Each number is 128 + 32 x the weight over its row's rms, rounded and kept within 0 to 255. Layers, rows and columns count from 0. The size above them is the row's rms in percent of the matrix's.

# layer 5 MLP up, 640x160, rms 0.0202, rows 223-265, columns 0-79
size [ 10  11 125  10  14 226  10  10  10   9  18  11 283  13  14  11 331  10  11  12  10  10  11  12  11  11  13  12 277  11  11  38 167  10  13  11  12  11  10  16   9  11 184]
[[103  83 128 100 187 149 143 148 133 129 171 117 147 138 121 104 127 182 121 171 120 200 152 158 111  46 181 139 149  85 159 118 162 179 176  81 136  86 134 158 144 138 148 106 123 186 177 147 169 148 118 131 170  60 136 147 105 169 143 128 146 164 102 153 144 124  87 114 103  78 148 141 139 114 129 138 137 159  79 141]
 [168 143 163 129 179 156  94 159 112 182 142 172 158 153 157 129 162 161 155 134 142 130 175 127 104 125 127 121 124 129  99 135 175 116 114  86 197 114 138  99 169 123 127 139 120 208 128 126 198  94 167 164  98 122 190 128 181 108 148 108 113 136 183 199 131 121 132 111 131 136  82 142 103  73 218 200 177 152 131 164]
 [133 124 114  75 156 120 142 155 130 122 151  90 146  85 156 195 133  90  89 104  88 186  85 133 127 101  94  98 137 112  88 128 176 206 148  80 145 162  60 171 121 205  79 135 111 117 156 170 140  98 157 139 154  98 203 141 127 128 134  65  62 147  89 187  97 148 134  74 104 155 113 121 130 125 164 109 122 135 116 138]
 [ 84 129 158 123 109 118 170 125 115 108 164  95 151 143 126 140 229 103 184 179 165  73 119 138 114 146 131 123 130 128 174 126 177 121 138 103 131 153 168 131 174 132 189 157 118  74 139 139 155 129 140 131 135 147 101 147  72 151 100 122 121 139  70 128 184 137 182 136 121  91 202  96 114 190 126  60  93 166  81 137]
 [ 88  91  95 126  97 118 126  68 153 128 125 103  92  98  85  73 141 114 102 122  91 130 109  99 127 116 135 131  89  87 106 112  94 143  98  78 121 126 124 115 102  89 115  85  54  94  67 105 109 120 109  83 119 125  98 130 116 148  83  90 117  93  67 128 114  75  89  65 110 111 146  81 107 130  76 129 117  85 107 109]
 [141 184 141 187 114 181  84 130 175 103  92  62 102 155  97 104 146 114 142  96 164 140  30 116 179 109 166 109 126 160 119 132 133 120 151  95 139  80 179 106 100 195 141 150 132 135  71  84 142 166 138  90 107 139 141 152 175 131 182 132 181 104 109 102 151 110 159 227 136 113 117 109  93 110 167 176 119  98 111 164]
 [101 132 151  97 142 167  74 107 139 172 129 145 151 114 135 166 107 128 126 213 142  75 144 138  88 132 141 160 135 118 101 145 110  88 168 178 126 105 125  98 205 110 116 183 117 196 170 143 131 126 133 194  77 110 158 162 130  82 139  71 105  58 153  99 140 151 140 100 128  86  88 125 171 123 190 168 154 162 124 140]
 [162 138 117 153 125 151 150 113 151 157 100 149  82  41 111 165  76 150 143 171 160  97 149 149 175 107 100 153 146 151 122 143 106 160  89 154  94 130 158 142 119 126 119 137 165 157 108 136  77 195 125 113 123 190  73 102 195 113 146 152 142 181 116 100 121 190 155 155 161 123 162 159 135 192 104 159 148  98 193 107]
 [159 116  57 151  41 145  61 145  80 116 112 137  88  88  86 200  99  98 140 124 153  76 107 149 141 164 124 156 132 162 121 110 137 123 101 190 119 129 140 118 147  98 138 160  95 181 172 109 138 104  92 122  79 112  95 106 144  61  82 117 101 131 146  67 146 128 159 117 127  96  95 159 167 119 156 189 129 160 140 115]
 [162 151 165 130 113  90 132  87 112 153 119 189 188 109 161 149 159 164 104  81 123 158 154 146 124 165 181 155 115 174 131 145 178 189 106 140 128 181 135 140  96 129 137  97 135 129 123 147 151 175 104 112 153 128 140 114 175 159 152 171 114 140 183 202 142 141 166 170 147 120 174 143 135 124 155 193 181 140 196 126]
 [110  92 103 116 109 108  82 111  86  72 116  92 115  78 106 118  85  74 120  86 144 103 104 128  84 116 118 103  90  87 106 120 110 122 105 118  71 115 117 123 100 142 113  88 109 137 131  98 118 105 115 123 128 114 110 115 104  99  98 134  89 102  32  80 116 114 114 117 112  94 103  78 128  90 138  63 115 106 110 111]
 [ 78 138 100 113 120 109 182 108 115  96 121 129  68  43 106 134  86 125 110 124  79 107  58 120 129 118 130 106 149 188 109 117  86 144 136 108 137 164  90 167 126 122  54 102 108  73 106  86  91 126 161 117 166 155 134 154 143 112 118  85 211 123  71 113 104  99 142 115 113 171 184 126 136 183  65  95 131  77 113 107]
 [110 101 211 173 123 156  80 110  88 135 109 128 144 144 179 106 127 201 141  85 137 161 115 117 180 163 157 173 150 144  85 155  81  45 125 180 173 135  74 113 139 105 122  78 112 150 104 157  90 126  89 135  88 118 109 136 127  78 168 157 147 116  84 122 121 153 116 117 147 165  84 151 132 137 203 133 147 177 107 174]
 [108 155 133 149  97 133 127 138 121 137 133 119 148 184 134  87 137 107 123  55 114 143  96 120  97 123 114  98 131  99 102 113 124  90  84 101 101 103 160 124 102 113 195 110 160 111 127 131 113 130 106  71 149 117 140  74  87 119  73 165 116 103 117  80  95 139 121 128 118 110 111  99  95 101 100  45  83 118 103 133]
 [129  78 151  78 157 139 103 137 121 106 132  82 148  75 147 111 101 122  96 110 142 126 120 141  74  86  72  87  87  68  90 132  88  98 124  63 142 125 127 152 108 151 125 102 130 136 184 125  78  78 124 106 123 102 154 129  76 140 156 141  57  81  28  88  88 127  87 144 118  86  75  68 127 105 159  74 173 128 126 125]
 [139 121 160 137 145 133 165 144 135 168 161 165 123 152 144 158 191 190 112 177  72 154 118 167 143  86 162 154 141 132 126  96 152  67 104  42 197 135 132 101 119 100 131 130 146  82 116 190 101 156  99  96 152 129 104 119 144 167 127  61 124 129 161 236 136 119 112  82 137 107 130 200  99 127 128 171 124 154 109 139]
 [ 86 112 140 136 130 173  78 133 127 107 141 126 115 136 129 116 128 151 136  83  83 169 141 150 113 105 165 131  92 119 146 154 101 121 130  92 103 103  74 174 153 147 133 133 109 126 101 145 110  87  99 126  71 106 216 127 139 132 132 184 117  88  87  92 100 144 134 136 113 102 127 176 142 111 169 132 129 192 160 134]
 [119 130 126 122 144 102  86 170 136 126  86  86 165 149 172 107 110 119 139 137 238 141 147 139 105 165 117 127 126  96 135 144 179 181 134 175  68  96  97 168 127 176 135 141 170 129 138 140 132 108 161 189 140  97 135 132  16 145 120 168  77 132 100  72 141 168 145 183 118 103 112 106 128  89 130  90 130 198 109 120]
 [164 117 145  88 154 134 104 132 148 154 153 111 167 149 117  30 123 156 116  89  93 167 128 184  80  48  94 102  99 109  78 162  85 140 132  50  88 111 120 151 100 144 119  98 143 111 150 137  81  95 182  61 135 167 116 111 118 167 121 151 109 110 101 135 105 142 123 177 114 142  79 111 103  88 100  99 171 117 139  83]
 [189 117  96 159 163  71 131 175 172 119 171 117 130 147 129 151 150 134 135 139 174  80 130 178 100 150 117 160 142 130 159 178 171 144 139 121 156 156 132 119 114 152 165 195 187 112 180 137 123 109 128 105 147 202 169 155 119 184 134 197  85 173 146 109 132 172 140 126 164 117 132 130 151 123 151 128 173 181 145 145]
 [111 110 142 126 126  92 133  89 141 119 108  99 102  81 107  93 111 100 130 179 154  96 110 110 100  90 114 140 111 116 113 162  59 165 151 170  92  97  69 116 123 103  92 140 148  81 120  79 112 101 137 107 118 119  76 156  96 132 163 116  98 146  67  43 107 135 137  79 100 109 152  54 146 162 124  83 132 128 159  33]
 [ 81 121 198 127 164 113 164  95 183 107 133  95 134 109 148 133  84 123 101 153 126 143 118  80 150 114 133  76 135  88 132 124  95 159 116  83 162  81 122 158 136 123 100  96  78  52 106 160  89 115 108 129 100  91 132 187  93 137 161 105 134 149  98 205 104 110 113 111 109 147 153 132 118 135 118  99 134 112  77 162]
 [178 143 194 108 185 180 132  85 135 175 128 125 177 157 122 162 176 166 111 190 134 207 180 162 117  93 184 147 112  96 153 105 114 119 168 111 174 162 129 138 174 169 104 148 148 147 204 185 165 123 162 132 124 107 158 130 187 124 167 133 120 123 158 178 142 155  97 157 120 125 104 132 155 125 176 188 152 153 142 139]
 [128 153  78 122 113 127  95 143  30 122 108 118 109  92 116 138 103 101  98 142 105  50  92 136 140 149  73  99 148  92 145  99 163 112 116 143 128  89  65  88 113 119 102 173 160 108 138 115 113 116 119 109 104  30 139 123  99  70 128  73 121  82 190 103 113  94 112  92 148  64 118 159 143 109 143 158  96 103  91 142]
 [154 134 219 126 180 185 150 136 163 145 113 171 174  86 148 159 188 196 151 155 135  68 151 138 130 157 140 176 110 133  99 155 141 163 125 150 177 163 126 146 152 129 127 210 122 146 157 162 126 140 179 141 134  89 180 151 121 141 171 173 109 110 157 149 144 107 158 133 185 112 145 148 133 169 165 202 207 167 165 124]
 [167 116 123 109 105 159  48 174 141  97 145 129 161 157  79 131 126 180 112 170 120  26 110 155 147 132  99 137 145 122 184 136 148  82 139 157 140 134 124 124 102 127 157 177 126  97  90 154  95  84 139 114  66 118  88 126 128 132 127 130 142 118 153 129 136 152 138 116 144  99 130 183 121 149 130 149 166 192  76 127]
 [ 86 146 134  90  90  75  91 122 101 121 156  67 103  93  86 128 114  61 109 128  51  64  79 126  83  93 116 137  98 123 130 137  72 123 156  77  89 104 104 110 113 116  65 137 110  59 161 128  60  91 120 115 111 153  78 124 110 118 125  83 107  90 100  95 114 119 128 122  84 100  89 114 118 173  81 113 127 112  65 102]
 [160 178 145 158 151 137 119 138  92 122 152 160 175 117 134 139 116 145 164 189 122 114 141 170 145 139 141 142 170 149 170 112 177  92 118 135 148 144 122 140 159 132 137 142 201 178 133 163 113 132 131 139 157 140 158 145 187 128 152 117 189 168 159 155 140 135 105 176 193 139 123 177 142 129 188 173 181 126 116 184]
 [144 126 123 138 107 164  50 107 188 116 193 166 128 116 171 112  99 119 137  74 109 126 140 177 157 153 130 139  86  83 148 112 124 151 106  99  95 124  73 175 160 151 142  67  94 113 172 154 128 128 131 100 126 136 113 124 131 140 126 148 181 102  73 103  87 107 137 144 167 165 147 129 143 172 191 117 159 128 119 180]
 [144 200  87 151 112 148 152 194  96  91 132 150 152  93 138 144  73 131 127 119 134 158 101 191 126 133 120 133 154 176 147 106 176 105 109  98  64 126 143 154  68 157 213 167 177 119 149  98  95 175 107  96 130 126 103  71 136 124  89 152 171 110 149 105 175 156 142 188 147  99 100 111 132 114 118  65 124 146 119 140]
 [ 92 102 146 151 140  79 154 101 126  97 101 111 100  87 126 133  67 123 124 154 109  64 117  74 181 115  72 108 118 148 107  83 104 148 101 153 107 106  64 156 113 105 110 148 115  77  89 144  90  82  82 117  93 143  72 147 131 131 174 116  52 151 123 162 140 140 133  95  95 129 132 174 134 128 127 176  95 105 100 111]
 [108  99 127 160 128 128 102 147 119 122 142 111 151  91 149 111 105 122 137 112 100 203  87 167 114 107 126  33 113 210 168 123  64 108 130  94 135 132 161 157 115 148 156  97 157 168 134 160 125  65  63 204 170 152 104 116 127 150 102 138 152 191  78 171 103 122 155 175 136 122 108 146  89 125 137  87 123 146 139 107]
 [167 202 152 192 154 175 106  85  92 136 126 127  87 171  88 122  95 121 151  88 123 138  79  50 167 142 143  85 121 150  93 169 159 125 119 153 165 137 119 100 154 122 161  99 121 165 155 135  93 163 102  91 140 113  64 150 117 168 138 186 105 137 101 126  84  63 106 210 177 202 100  22 136 144 132 179  95 100 131 164]
 [149 126 107  96 176 147  95 151 132  89 134 166 115 126 121  79  86 149 114 130 130 120  79 148 144 125 130  99 147 145 119 117 181 122 126  79 145  89 115 126  82 140 132 108 154 165 166 128  28 127 126 203  84 142 107  96 120 140 108  62 186 166 187 127 125 148 112 122 162 171 100 166 112  88 123  80 132 170  74 136]
 [ 93 103 127 119 103 101 101 115  84  90 138  86  86  58 142 149 118  98 120 145 112  59 118  66 168 125 112 113 105 135 155  96 122 107 117 116  99  96  84 148 113  99  90 148 130  41 124 105 118 121  90  91  87 154  84 141  99 127 102  84 104 108  74 106 102 107 120  89  86  72 120 131 135 158  95 131  81  91  79 116]
 [161 127 145 144 127 205 110 172 185 151 111 198 135  82 132 156  99 159 143 143 154 175 151 184 116 120 149 166 120 146  83 104 122 125 139 158 132 124 164 140 144  98 110 146 130 202 161 152 124 166 179 165 118 192 197 140 142  83 120 154 170 112 157 117 155 199 138 148 155 140 125  83 145 116 177 109 205 152 134 135]
 [154 122 123 137 142 168  92  98 151 141  93 159 139 129 113  94  92 113 112  97 124 194 156 173  90  68 111 135 111 129  57 130  73  85  86 127 105 115 147 138  56 122 139 120 129 185 113 138 139 144  98 133 141  98 139  88 103 101  65 137 173 118 115 114  94 142 104 163 114 134  83  59  79  90 123  80  85  94 162  90]
 [151 157 170 159 153 140 174 112 161 130 104  83 131 145 113 140 141 121 126 121 144  95 126 104 184 151 107 137 128 121 168 117 107 173 135 143 127 119  87 146 105 144 108 178 181  38 125 161  81 142 110  84 110 131  97  93 153 159 148 140  70 200 132  95 115 156 141 174 129 148 155 212 130 141  64 154 147 109 179 114]
 [105 123 148  87 122 137  78 141 152 108 130  93  85 150 128 154 166 113  97  82  81 144 125 110  97 112 209 158 101 118 111 100 103 125 169 109 149 159 181  96 150  81 143 107  46 119 156 148 155 110 177  68 157 154 165 100 120 115 102 148  94  60 137 134 119 134  71  78 113 137 119 134 158 130  95 131 119  93 131 157]
 [ 82 109 134 116 108 133 138 113 104  86  85  87 100  87 116  68  93  96 102 146  97 118  82 101  83 103 114  90 129 116 105  83  85 160 121  91  95 125 107 128 124 107 110 106  78  65  91 108  65  60  98 127  98  85 117 101  85 122 142  84 137  73  65  83 109 118 110 106 123 101  99 100  92 129  93 118 142 102 108  95]
 [184 104 111 109 150 108 101 152 103 151 112 167 162 151 137 152 140 192 120 143 170  87 139 140  89 143 131 177  87  60 139 140 181  83 159 136 122 137  88 121 145 122 139 162 152 121 189 141  86 118 156 113 138  96 202 143 134 163 162 106  83  74 137  96 105 166  93 115 156 102  74  78 147  75 139 160 209 167 144 141]
 [ 96 146 163  78 200 154  79 133 134  99 123  66 166 124 172 171 135 113 122 126 167 129 154  82 113 137 202 138  91  86 135 149  67 124 141 162 106 162 162 178 124 178 165 155 131 122 126 133 152 139 124 161 110 113 154  88  78 146 140 175 126 106  23 102  95 137 111 126 104 111 113  87 142 132 160  93 131 136 103 133]
 [ 98 187 134 125 123 164 189  62 131 143 106 106 114 130 150  99 139 147 120 148  87  59 139  74 126 105 102 152 104 150 164  91 113 156 116 204 138 171  50 125 167 109  69 161 211 115 144  51 123 182 107 125 132 152 127 141 112 163 127 128 153 148 197 154 156  71  72 135 131 148 124 107 131 121  91 122 174 114 119 153]]
# layer 5 MLP down (transposed), 640x160, rms 0.0154, rows 223-264, columns 0-79
size [ 10  11 113  10  10 209  10   9  10  10  10  10 270  12  11  11 317  10   9  11  10  10  10  12   9  10  11  11 277  10  11  23 154   9  11  10  11  10  11  10   9  11]
[[160 123 133 103  75 119  70  93 152 106  61 114 139 125 171 158 113  99 140 120 128 127 137 103 126 107 123 174 102 165 146  87  69 142 135 141 109 135 138 126 117 116 154 154 122  33 162  72 107  88 128  94  79 185 142  91 193  97 125 157 112 132 134 142 118  95 113  94 103 164 173 125 132  76 126  76 139 116  88 139]
 [141 135 140 168 149 133 180 120 177 143 186  94 165 166  89 126 141 123 142 130 138 102 106 150 152 148 141 158 125 167 109 154 151 152 156 135 117 131 153 162 143 148 143 188 131  87 137 122 150 175 190  89 153 142 156 178 112 208 135 127 185 110 169 119 166 169 137 175 148 179 187 124 158 169 132 137 125 116 120 170]
 [103 118 115 177  77 117 108  92 137 144 108 151 112 204  86 107 146 164 166 129 157 135 168 128 119 150 118 160 139 134 139 121  80  51 144 163 115  80 183 113 146  55 199 158 136 125 119  75 138 135 107 149 103 167  43 114 144 107  79 169 172 135 172  61 149 115 117 166 141 103 172 139 129 138  85 148 129 114 121 135]
 [140 103  63 144  95 133  98 126 135 101  81 171  56 150 123 124  73 143  83 165 102 133 167 146 154  37 146 137 141  76  61 176  98 139  93 117 131 130 102  85 118  97 100  71 138 164 208 144 102 130 118 116 124 127 102 117 176 100 202 133 115 180 147 164  79 126  75 103 170 143 131 110 132 123  57 120 131 137 122 108]
 [175 125 133  82 127 114  72 172 122 104  93 144  79 128 132 164 131 103 118 135 177  73 132 104  60 103 130 104 132 154 176 111 119 142 116  96 140  90 103 179 123 147  98  80 185 177 150 122 107 114  75 137 147 120 116  97 172 119 143 116  78 105 170  82 115 116 175 165 145 107  91  99 166  63 102 102 121 153 184 103]
 [ 87  65 132 100 141  92 153 112 116 166 139 161 159 140 136  94 138 140 130 161  94  87 202 148 104 154 141 109 153  91 106  99 138 130 141 147  82 149  60 132  98  91 112  81 104  74 153 201 136 104 105 117 194  92 128 111 132 116  74 104 155 156 120 129 110 132 151  84  93  74 146 140 188 125 115 133 176 196 149  77]
 [107 109  68 107 125  50 194  79  82 113 127 120 105 137  81  63  73 129  99 155 147 155 110  85 148 153 126  87 133  84  94 127 108 138  95  75 135 139 104 145 102 126 115 127 118 124  82 108 173 151 172  52 174  83 106 131 130 203 145 178 107 129 144 167 129 168  84 129 163 170 128 102  69 135 112 160  98 127 135  94]
 [122 129 121  75 136 153 130 137 175 157 115 115 138 157 147 112 153  94  93  67 147 117 134 133 114 155  81  55 140 131 132 148 135  93 155 139 154 138 103 174 118 136  98 117  63 167  88 184 177  70  78 135 141  54 182  79 130 100 145 134  82 107 105 151 136 130 180  84 102 144  62 150  65 141 131 103 106 117 130  76]
 [ 77 167 136  88 187 124 162  79  82 191 154 148 172 156 139  57 122 134 108 125 145 183 122 126 145 133 129 105 162 122  60 145 125  28 149 109 135 135 114 133 102 170  86 156 138 145  56 167 145 205 134 126 148 140 151 155 100 172 115 109 115 108 120 162 106 189 102 122 149 182  91 123 101 161 145 113 135 135 124  88]
 [121  82  92 158 154 172 155 198 157 113 139 157 179 100 134 175 149 141 135 139 108 132 119 173 153  97 107 140 114 133 164 130 117 101 144 170 150 106 134 144 117 157  84 134 187 139 125 121 143 165 160 153  98 157 112 158 121  89 113 104 154 131 151 143  98 148 135 172 168 150 101 156 172 145 126 114 178 118 135 144]
 [118 148  59 161 111  78 209 128 113  78  64 178 136 125 142 128  81 137  94 137 116  70 129 114 220 160 118 122 133 163 117 114  92  50 116 125 116  91 143  78 111 118  73 112 125  67  98 134 141 186 159 114 131  96 110 136  90 133 148 110 134 140 171 172 119 103 103  72 138 142 138 139  51 129 158 140 149 112 135 179]
 [127 171 149 154 143 150 132 173 129 121 107  93 108 167 174 139 148 114 138 102 142 225 174 133  95 128 123 138 155  88 193 126 137 143 152 117  76 160 157  94 143 152 157 143 134 141  94 118 163 115  70  96  93  95  61  48 176  99 138 109  95 125  88 106 181  62 142  98 133  88  74  58 104  83  99 133 156 147 149 133]
 [ 91 101 129 145 139 146 133 156  88 159 148  64 145 163 146 111 116  92 112  99 133 168 122  88 188 116  82 156 101 131  68 152 153 168  91 143 125 140 105 137 141 134 100 168 114 115 201 119 102 113  95 136 101 136 192 148  98 105 162 174 127  71 135 148  83 109 176 122 204 160 138  80 196 156 131 144 124 160 142 162]
 [122 142 152 170  98 119 110 151 118 110 108 132  51  55  89 133 153 102 139 168  74  86  92 107 118 120 147 178  99 158 110 113 102 145 123  81 152 127 130 109  83 128 109 141 130 111 161 124  87  52 165 169  88 140 118 186  79 114 133  77 157 124  99 118  95 121 103  71 136 140 135 136 172 119 147 143  79 130 153 128]
 [128 125  92 194  92  57 196 132 127 130  86 150 133  99 131 159 121 122 141 141 107 108 142 105 181 147 122 180 164 210 196  97 134 160 131  93 128 102 183  86 142  92 110 131 116  98  74  94 176 107 172 125 150 118 144 174  88 137 149 135 158 126 145 173 127 116 125  77 130 149 154 155 130  84 144 151  95  97  89 207]
 [211 106 176 121  94 156  92 126 166 131 131 121 100 158 173 104 136  94 152 140 194 125 132 115  98 171 142 150 125 123 144 148 142 160 152 165 140 124 124 168 125 115 167 147 130 131 114 125  91 132 123 146  89 117 154 124 127 133 164 127 101 144  67 117 189 119 190 164 134 143 122 122 194 144  60  97 133 149 155  91]
 [106  99  90 127 164 214 124 113 151 153 167 112 123 121 123 128 135 139 132 149 106 155 117 183  89 117 130 136 106 164 123 106  58 135 158  97 129 112  91 123 142 182 194 126 136  77 114 124 130  75 112 137  83  75 248 155 124 158 158 136 115 144 110  75 136  82 131 148 101 103 132 147 180  98 132 151 132 175 172  90]
 [103 137  97 110 123 132 135 125 137 107 131 146 159 115 137 174 106 184 181 131  73 141 132 101 186  80  94  95 126 162  98 117 121  93  52 122 130 171 117  83 121 107 135 105  91  97 174 115 129 159 130 120 136 140 145 171 120 107 116 137 157 161 114 183 124 128  96 104 134 100 122 181 129 156 157 153 151  88  85 195]
 [146 129 158 159 106  79 133 134 117  81  96 129  58  59 141 151 193  87 124 125 150  81 119  82 157 145 104 160 138 187 218  51 111 139 129 128 163 122 166  81 144 119 163 132 139 129 116 105 171  91  82 143 141 121 144 160  55  97 172 106 147  85  89 106 138 121 145  79 114 109 116 169 129 121 114 141  76 116 145 204]
 [ 99 134 131 152 123 188 114 110 130 162  71  99 111 160 150 101 162 108 142 118  98 141 108 144 125 107  66 103 138 143  99  75 117 130 122 128  53 138 135 110 101 109 149 122  58 128  94 114  90 113 146 133 127  73 102  54  81 111 155 115 166 133 112  76 129 166  80 140 142 115 105 117 146 106 122 105  87 139  82 107]
 [100 138 104 119 123 143 149 139 117 123  69 137 112 169 175 184   0 157 101 115 142 170 114 125 111  99 100  52 151 177 161 110 162 145  85  84 128 134 169 138  94  84 154  93 109 144 132 110 130 145 124  91 132  90 104  85 155 117 115 157 139 125 159 149 131 127 115 159 146  67 126 143  67 115 126 155 172 114 131 205]
 [ 89 104  94 120  58 144 101 169 124 103 145  88 118  94  84 171 120 110 141 139 105 138  75 119  96 102 126 150  72 113 183 127 155 135  84 134 103  98  94 139 114  72 113 112 145  93 183  59 120  73 113 118 157 118 139  69 142 113  99 164 138 177 111  88 133  79 135 103  82  96 115  79 148  95 114  91 132 104 104 110]
 [138  62  92 154 110  85 112 167 118  79 125 119  99 145 163  82 107  79 131  98 173 116 111 112  72 129 114 109  84 129 199 101 145 145 152  87 136 104 136 149 157 107 173 113 137 117 109  94 117 106 122  74 161 178 108 132 108 224 148 142 131 130 124 144 127 132 146 137  68 154 116 115 138 146 132 124  93  95 135 147]
 [ 82 118  90 118 145  80 111  54 106 166 146  87 127 130 121  29  91 105 115  64 116 168 127 151  86 143 142 106  96  68  79  95  77 120 136 134  72 125 123 110 123 140 118 142 107  49 116 157 109 113 153 132  92 161 125 116 106 135 110 121 116 128  93 140 122 128  94 127  52  87 113 122 149 110 113 115 125 131 104  54]
 [118  61  51 133 121  90 174 110 130 135 125 102 103 155  85  93 129 124 130 154 176 190  89 136 144 106 107  65 144 125 177 104 129 141 137 139  98  84 116 133 108 124  84  51 121 124  75 121 120 136 121 106 160 127  39 103 133 120 128 124 175 134  79 120 138  84  99 115 113  97 106 110 152  83  94 107  87  87  86 173]
 [125 125 140 123 105 141 136 100 116 166 105 122 147 102 101  70 118  34 120 111  90  98 116 164 142 141  97 113 130  94  52 153 129 164 154 194  97 115  85 147 115 136 135 133 122 151  84 139 152 198 166 139 143 148 196 132  98  72 168 117 146 161  99  97 101 154  91 116 131 111 181 146 185  98  64 102 102 113  98  97]
 [125 123 123 145 126 167 129  86 112 136 140 108 141 207 153 166 168 167 159 177 114 195 202 114 129 130 114 127 183 103 192 124 175 107 129 150 123 145 131 134 119 135 192 118 146 189 100 184 175 156 109 161 167 108 168 131 150 132 195 191 183 161 145 154 133 193  93 100 110 143 102 120 108 112 143 122 116 181 142  87]
 [115  92  68 113 133 109 135 143 186 170 131 108 122 120 139  67 170 112  39  81 127 102 140 116 105 158 154 115  76  30 156 131 117 119 112 168 109  90 112 134 114 145 108 173  87  98 137 122 114 126 153 165 147 116 139 128  98 107 102 151  90 140 112 130 116 111 132  99  72 157 124 132 166 153  96 102 102  95 137  67]
 [ 69 139 131 125  97  72 109 121 121 137 170 140 108 124 156 144 103  97 125 123 110  86 124 175  78 195 131 137 117 199  88 124 161 186 160 106 116 143 126 116 138 166 119 144 184  94 138 117 112 148  90 210 101 116 199 111 142 120 148 116 105 134 130 166 146 149 153 127  87 128 109 136 162 184  86 143 133 117 156 112]
 [175 153 140 141 168 150 133 135 134 167 136 120  87 115 140 109 159 117 116 141 121 147 165 188 148 174 124 223 108 152 128 152 102 128 161 133 165 211 160 106 141 148 174 158 127 130 162 170 140 108 152 152 122 132 124 212  88 109 150  79 145 176  96 143 109 127 127 101 177 206 121 198 152 104 174 138 147 142 143 186]
 [ 87 121 115  87 117 206 110 122 148 162 142 105 162 152 107 126 113 105 105  80 155 170 110 167 147 104 129 115  94  97  81 135 171 112 123 133  79 165  99 161 102  87 141  81 115  75 109 108 124 111 150 106 129  80 194  45 149  61  66 157 178 155  99 104 140  80 110 160 119  97 106  59 117 140  99 104 134 118 105 131]
 [158 123 153 113  89 116 143  98 127 112 128 145 134 107 117 191 120 149 110 165 129  44 168 122 124 137 182 220 108  97 105 119 201 131 133 142 145 125 119  98 115 124  72 155  56 101 147  73 163 161 167 117  44 176 176 168 108 128 149 131 104 118 108  98 151 154  97  50  78 172 179  93 107 109 146 139 135 101 124 166]
 [131  57 119 101 132  76 122 174 210 123 125 164 144  77 137 136 177 204  62 155  92 138 170 143 123 136 145 131 133 138 149  78 133 138 143 134 118 171 124 154  75 134  94 112 141  39 123 131 135 124 142 149 115 144 180 113 108  46 111  92 153 129 125 122 147 180 140  62  89  92 183 175 137  93 147  41 127 147 115  93]
 [119 180 154 100  68 103 146 109 124 158 129  88 103  69  96 120 148  85 131 125 102 103  98  88 105 171 101 153 122 100  65 114  93 137 154 148 152 112 162 117 159 126 122 165 143  53 107 170 200 139 151 140 110 118 132 158  77  98 129 143  67 103  82 120 100 123 131  72 118 121 138 160 109 100  96 122 170  92 129 150]
 [103  97  99 118 117 128 130  95 119 124  68 161  92 228 143  67  81 107 107 101  96 196 148 181  99 101 127  85 133  74  89 125 110 112  93 104  93 128  89  75 149  96 161  85  94 133 151 159 146 165 130 112 156  78 116  32 175 104 155 120 144 131 141 125 142 110 121 121 131 136  87  89 123 135  83  98 137 143 123  89]
 [151 147 149 125 142  83 203 131 142 135 186  96 132 118 104 109 135 114 110 144 195 111 190  89 179 175 144 125 160 143 152 128 169 134 101 108 170 130 132 130  99 127 119 137  95 168 125 126 111 135  99 110 182 101 169 179 123 219 133 101 112 156  82 167 130  56 128  86 148 170  94  93  66 135 161 131 111 121 149 123]
 [153 110 108 135  94  71 164 159 155  99 124  95  90  58 112 127 154 197 112 160 121 106 102  74 144 140 125 135 102 177 162  91 143 133 134  77 158 114 179 138 100 100 117 110 113 103 183 124 116  99 120 114 118 107 135 189  91 175 133  97  95 111 110 162 143  81 159  84 130 170 120 159 121 114 158 158 133  77 170 171]
 [107 127 192 150 110 201  81 143 142 148 128 137 133 167 171 154 193 106 161 105 132 170 133 174  93 129 142 100 150 161 145 133 205 117 138 116 130 164 122 112 152 120 214 102 118 151 130 170 151  89 124 160 145 120 141  87 127  81 115 145 194 150  95 125 144 135 159 105 125  83  91 146 181 139 144 131  95 139  85 153]
 [124 120 194 167  68 123 140  75 106  98 142 128 154 143 113 127 154 131 179 182 161 152 143  80 101 157 123 156 174 160 171 140 182 135 142 110 121 124 117 100 112 104 162  89 177 211  65 122 102 131  68 168 146 108  95 139 139 169 162 131 166 117 102 109 118 135 145 109 162 122 133 103 118 155 151 139  91 126 140 126]
 [ 93 104 130  92  92 118  80 153 119 150 157  96 123  82 116 179  96 101 103  82 107 111 166 116 130 128 171 181 137  84 172 154 197 144 116 127 175 114  71 127 107 127 120 100 154 125  97 106 159 138  86  74 106 132 140 134 156  95 105 125  90 139  99 113 123 138 129 108  85  83 147  88 154  56 110 154  77 124  89 122]
 [113 131 121 156 168  84 128 102  99 132  63 147 152 126 147 132  96 107 150  73 122 150 116 135 129 161  77 103 107 151 109  83  96 121 115 103 113 100 124 126  94 135 118 159  97 123  53 118 122 119 130 152 144 128  73 120  49 134 110 103 148 115 109  78 129 145  84 163 139  88 104 200 117 131  93 195  67 128  61 132]
 [126  99 112 178  75  83 192 162 133  66 135 179 123 141 119 175  70 177 144 175  90 163 110 141 143 140 127 160 126 210 111 146 145 141 129  39 133 120 159  80 131 118 110  86 115 134 127 130 134 132 166  96 184 103  76 150 163 163 141 120 179 156 158 165 131 176 124 105 165 165 182 139 100 100 142 160 117 102 140 207]]